config.toml
norm_eps = 1e-06
rope_theta = 10000.0
tie_word_embeddings = "early"
extras = ["some layers without attention", "local attention windows", "gated attention", "exclusive self-attention", "short convolutions", "capped logits"]
init_std_up = 0.0365
init_std_down = 0.00263
optimizer = "muon"
max_seq_len = 768
Each number is 128 + 32 x the weight over its row's rms, rounded and kept within 0 to 255. Layers, rows and columns count from 0. Numbers have three digits each. The size before them is the row's rms in percent of the matrix's.

# layer 12 MLP down, 160x960, rms 0.0306, rows 0-159, columns 576-607
100:149111194111133100126091114053088238112126164129101077109128122145091145139126128131116080159151
101:081153107125118142112226188071115136126147186079070089122173135117152142097193121089152142108149
106:138121129106097097145138130140119218107194115130175119071150128105108127105109111182114104168124
097:065137119135152106102171144101156156153105095151140103144097117165172118100197088182079224128095
107:159148122147129145145144123131144149147121117121145151133091113141128107124104135123088081151119
094:119141100092103147103182140120135095121128098109150057149128186163111143143142099114172113155137
091:119123109143194091098176116109129063132107155078126151102102115072136131142129138123095122176108
099:125091105123147126112173158107157133186135169141190149120121146112151144123130057122126155172168
101:130144102149126164103177101101129154111115133126128083167113165113141122133142176117075118128097
102:138105137119169152109153115106163107123138128133116152158192120124155119089092148146182147105103
096:135132100166152170142158054156160148157190131146146151093129152095127140159138142146157089126123
101:151175146084036131130116131110099122163139171109162115116110135106173088169173139117081140147143
097:159113147143090124125175130170145159154133161096131091121166114059141142131166086119159083120149
098:154106096133103094173164155075128159103117131169135132081150123105109146110073109134043126121179
104:081171106144139135131075129132139130088146077105123113116084116094137123105162122154103153106099
105:136115154172126110148103168117136091182172098115150148154120138107100134133163124139108100139114
097:098159118149114149147078154140171111145121108103154115140143174144123135101075105078124110111195
100:128118132183132157103107137124152114122096144172107128094134086149158120097136144107136099151060
094:062133094133146121153130184179125131136084071111177164140110183153076123143135065101114094152115
098:086137165166137134102220113166116098142119105084067097191139131103096124071135114071126118095154
113:146074132090100152141137151125128158148078166116135154119177111108119127109111094135129103100136
097:121109131136148165144149164168133131066108126091153093177094187112093143156170123054110101152177
104:152137101155154151143133131121108158106126153131127131094199182175180131182178133139170172141134
100:133082112120091140113165148178119131144078111142142160167115185119082127117132126161113069097118
100:134081103153095130079095084170166119146163118119172141097129152118090112120123164130094134177113
097:137142053129157137126097099129134124175102073146139138077176135164154132113161093138153122172126
095:111145142131122173158067159145124117091071106132136151126177124134112120138116122106205221074136
094:127118129183134138083140205090104169145159061124064127139107083134082090150079184150142132109067
103:150087137069154167145115089138100132115116086133196148106125149100169097116128117067163106140177
094:196093107116123146123156066057110155117088174166132068110173129113115100120136137136116137126082
093:152098090141112177116107140147081137063148128156088085134086160096123127104145135148122120096137
096:119160091133126149086118145056075174185107169141137143131087110106153167114089109108104145094108
101:136124071154194104132114203154159166071051192111148148114097077119120133122139189126177138118117
102:138142124140065119088088116093126115131084138131104110191131224060081130100111130163068147105156
095:153120105114165101093117177085109140055136113122099202124118125141099132172102128073121137147135
097:123098132114122110138118161103145058136152128145105119078114093108154120147132159123154126121169
096:188146117120045121091130141164111133102120103134059160123148107118164121098104156136069142134153
101:182141069117087086199140147086133134084168127083063159148145104172150134146123069139096081142087
093:106114154074138141178113097175107091119126165108128144089198140130125138137129154092148153118133
104:140137151120089121146133112110074048119103072109132171110123170110105152127080140132123150151122
106:104154104160152153139151179129180141119129127139207114129112097147137113113138165124111160086116
102:119129141122128121220062180115122095130115174157106120121101098123101121144149141157101169098117
104:189125169100112147088128112159111157172164087106108098176118114105133161135117174183120040155181
100:141079152202090142157112125100111128131161120053098133139112173110127093140163154096167132149121
096:070166101167106164140109093132072125171106159128118070101114145121074131135134116119182135149129
094:145057104169050149075142190060106102086135112168179162124110161123126151122085204129184091113184
099:149059115135166117094082120186123194101173161109191105097097149129167089137118109126183178119123
099:095100180064108108098121118116144138146161166130140132102129126110110145162144147151088113125061
104:119126152121096141143102111168133092127107160198133103097114121136131084168136105155132115175127
094:172154177150080166103168155173070154110117122103077120104137132148127080103147148139136081127136
095:110154147122137150115166117120126122107171135159138127164172112211089135088107160184105143173130
095:128115095135168153115124155136161123148096114151151129131131090161179121157155165147159108131106
093:137100162116096127151106112111133104106149100135116110092107166150163183128181154114130120122126
101:088098073092200132187102164130143057186153110179091152137162106160108090147098102113136142123133
099:126164090102120114136101069110126120104147101094178090144094109122100116151132125138158132091009
100:190096072147149092126134171076159163108148132120179150157161100113104110101168103145032162183108
097:096121150146219094112118117197152102099061134179103074138157156108142152164149126096113126135079
093:142137147109124090123097139086153173111130095156128099101096090136152121155137124132069121177079
094:117142135146129143102154109164130147107123107111162140114171185109124128148157167135112166170156
092:162157151128135112096133124079154125177088089136097166125177182133123108147121088130100130053177
102:136099128118119139142119202104143115167124116135079133138126144120138093123105125137113149100113
097:104119104110081111143122169080093092117103135128150098085102135162163110158091096094192195151201
094:132059109146117046133102081121152091114131088138149147141141110120145084132099175105179150127125
097:062103123184115137117158095119123062060092094137178128164138160056082141169123136146149145094126
102:147147069148096157088052146109141240195154125123104179138069122122104111098118076131156143145092
098:073098093133121129076118146119158122155123161141165103106072123145099133102102197160144116118087
103:142103131124126135110102160184105047117173139185159154109132126113116119106095123067145125113103
103:121126057132149092077106109182149049112152136132147135085116119139095111132124148127009154160131
099:135145090146145090120106074104121114158131120124085109123169104132180130128159081171121114113109
102:146181167111126127104102162073134124095112138129136122134135128129154122129128133124052126143097
093:204134114130086141084151090138144170143119108141127103121126150147114125108115129127111129112152
100:159152139119128097174119179107168118080087160120102149132096132128134152145094153158155067142136
104:115096110141104119102144072136187106151109134151097112168162083094123164110071138111115194150096
103:095156054090120152141123220114137102120187139107166104132118162108163098141167143128061116132125
213:111131087053152130140116069111118123156136102100129145115090097104154105142121087111186104115150
107:105206133121056118149125176157124148159132131101115072148134184175134133197126148121127165125080
101:126130130114101142068081187138077139131174095141116121109060141083148148141056094075143111148118
109:114095068128167142096130141089162108140162125103167096109156075122144159076125084107157118134069
093:088119110121155078116140101148103153104098118189106175138088130194131143131101138139152131155125
097:133141107098095131132104147161152119152092101127086115106125103150170142157095128141139103078137
100:157097131116176130116131171137151143178096125135169133107104112121137108139132099115112114159121
102:167140159124101138136127132154121246073104145117160147161140132153089117150109146108096096099075
095:150179157130109165098166136124083133076070123114139089093130102137161159077111173139130166135105
096:085178107147124073128155184121167118122154103151101147115052154119133151140176169138200118129155
098:166058111066080112155183146145191127102145158087100171169105099171122132149136145138127120110130
097:118193115092057138186113164158114139126183121127115127099123112092090089188179135180145093164086
098:140130085078168123086160078084114127105174116121138106101131115138151107095111179127110118097127
099:143092132074170149089164181105128133101078106159131178125167118154121129134112073125117090126146
096:143140140097072125114125134075141134171185085143135101093145132122174118157113147076133161167181
101:183128160099141148124136155120137079125141127157124169154151151176148078119114060086131130140086
101:062111155138138123140120168160122062104138134095172131170121179149098129111137153137139144120185
098:172047167155125122065144120154125151081148158074195162098152070110109135090113092093149117120082
102:129089167180096161092117088048150143136138124104167193143156137146118117087139186114109120129135
098:138214142113095097132127195147118162073124121150102114142137170171086125078151179139115105125136
101:143129137122143120166154060162128143097164148158119123102175120163125079128112147120106105129107
096:142180127116131109128116182117084236114105193149133088131111099104200113135130146139142118122106
097:076133106071050086149186107122136061120129137151117149189111133113124119125146141104187122103150
097:121101134133090113134105153173134182108117185045109140172117119053118146103126114177129140106137
104:101132128073190137147111101147146087187158110130119104097138164143113112151133066136159141114179
097:130109109123181114116067190079110153143137131134088140130100135101098134151166115115096166086128
095:188034151144063117151085115139197114171122115134142163108127082145143118146138137067102142092120
105:125037153117132120177181114081185124112101131123116123101123078029158151160153183147141191128077
105:112146113166144098092127193110091169107127101118165145134139093118129123106084164114133142130120
102:141144169130114154148082117135131142118119102109148115124116103121128122119128070098158086140149
098:071129058103182109070063089149091124170129132183129081137091136161119131125126082141176096082128
112:148055044105098120142125089128099154129115058166086133106139205123162123130146104166136095120144
099:112138181128177178149153159106100134104078083103126082114109132119181127118119148087175151190171
096:046094118174111159118174138100151161142210077154147133119113184122167176144139070197138102122098
090:140173144147107149179170151165145170114127176151176103138084123157169169144098171143120126069115
095:130126136086122076145109127079150199125089152146122088146129124153164106100113110097172095139155
098:204076170071046104147091098080185154133079188155138131135166064161151163089104131096175179138171
100:123098159153178163172158105113060114063119147114098204073145136123161117126159095121146070087162
099:122180094187143093163154105132088093167125129125088188094127126141112126152177105108121131150173
098:162169152128147126110105148133181102135130134095105045152141182125190129131159123162184152127090
096:160104132102236118158162118141154116116152136231107110084117126114145120126095186125128125121126
098:135088139125112129148093150103133053173144201123172102111142127123124185113146088104165090118141
096:133127144106149117092140117099129168177105173129153069135110150157112127181134039137104133192166
098:142024102111090112132095092077132087115083058101129139154117205087183085124125113113098155110159
095:133145095202131143117113137163135135147168148102062148138134128102158121171131151125097165090175
093:064171165143167074124117165146103133187196099176107108172169128074163140108139128149150140119108
098:104130169118085113143136157113095179070164133118109074085119097068154148150126137106090128135087
093:132115143151124149112142131115170172141110134113086049141158091112158104112132172060164121115152
097:135131169143132138118123125157141150157156119137135131104088165109185142152148169067108174143153
098:151107105024132158112149163098129172122176138173156152050114126187179117125098107120132111164109
100:133117161146140131206180199070129132146093149166097107111082164142113150146147154113146123127117
095:142157114155096138136069107146028181143025117104160071164113147119151139105123110128107108108138
100:139157095131127127137078128132157148065112132148143141134167136147144115153153148120134152113140
096:115133106076194148118127100122116101182139106072156149125125131089121151151170086125139099133057
095:153106119151099111170149092126136166157163058144107056122137082104187130132145104162174125128145
105:123122132111075131165128135213163225110061140136078146105125157120112143120133133193127126117084
102:118120172119062136124148114155130096137141116103124114125081145078145106133148156113107109054137
102:117179120073143144092123114138115143090174126159155126127138168129144155107138097142161115150131
097:128143158124087139113107107140067160185104155185049153139121147123142135093165092157123190127128
096:095112199106153144093138130086093115148106071119057104110206147194164159113140168157118118156144
100:131069128112132092092066154165132083152132148143160038111048117169161078098124155127056128111106
103:124126122148160161126130078165100062037119111076080182125130132101099146079137158136109098135109
096:127166125129146151175185198189168145177097198070148092117140129177103162142117128107027126102147
099:079122141124168113161066127179105158070129149138105086178134087079115107131156137128109118128119
088:148115131156102152119103107063096176088092152134130103082116123181154104164143110147079152185098
106:089084066144113104093094113164158092107143138148118116131107121127097073107096094096136118121043
100:102107050131094127132182072123156087136149075157167148112114118137114116089158102126134188090143
093:062075176095122129148110069137081098079139140134136019082165147149106109164137174126115166122115
098:147098142099170126176113090106100063127175134131102115194103142127153133096097069104158131137131
095:128114128135129102164159151096128114156129139181145086021094100117127115137164112117149179089136
103:101133084185163132136089129127115162121080132165152109138097197139135114109093174151078155105143
104:151121144137103185174095136129123054144152181086096132090089139136177086089158138185184129130125
097:172135133134129101142135117182160161151125122156144138106120170135147155116163090128121119165138
101:147143163094161150122080189154114088150148140100159164134146114101183112133128120149169123128191
102:060140066071136137199110143149131119195164124097153109107126109155110166108145111102157087081107
094:111078111116114141104166117076133124227145081189162146157173072140087137112080106124101156108199
094:131138171123155090078166145140095010150128131129176094145114106121165142111131035084109145111164
100:163120119116078175200113177134180200122152113116135101150115132106077128124174111141116111173204
098:144116090146174145086095103114133069113142040124135133151121153145101149165156149122120130089099
100:177167162109162099104145170099144136176163130104125099111173116128071112111135102136122096115149
103:085159154126158111086054171079141135169101188101117122157140162114113138152136122122095115124110
092:141099134101056119129125113088209124097102129122134161169096158118137158096157110097106148113144
098:120108123138023118107089146124137088104087117139140141105102109126113084122141064093078113130111
102:110183191138161147148127148138106127075110141143139150158019083104156103121145163180096099119100
098:079132112116107090146067172059137136151132142105190111094129118145077134092124061092186159125141
101:164111091123111138162072094137172134146109162080214144126113098112164108118093118108144149142151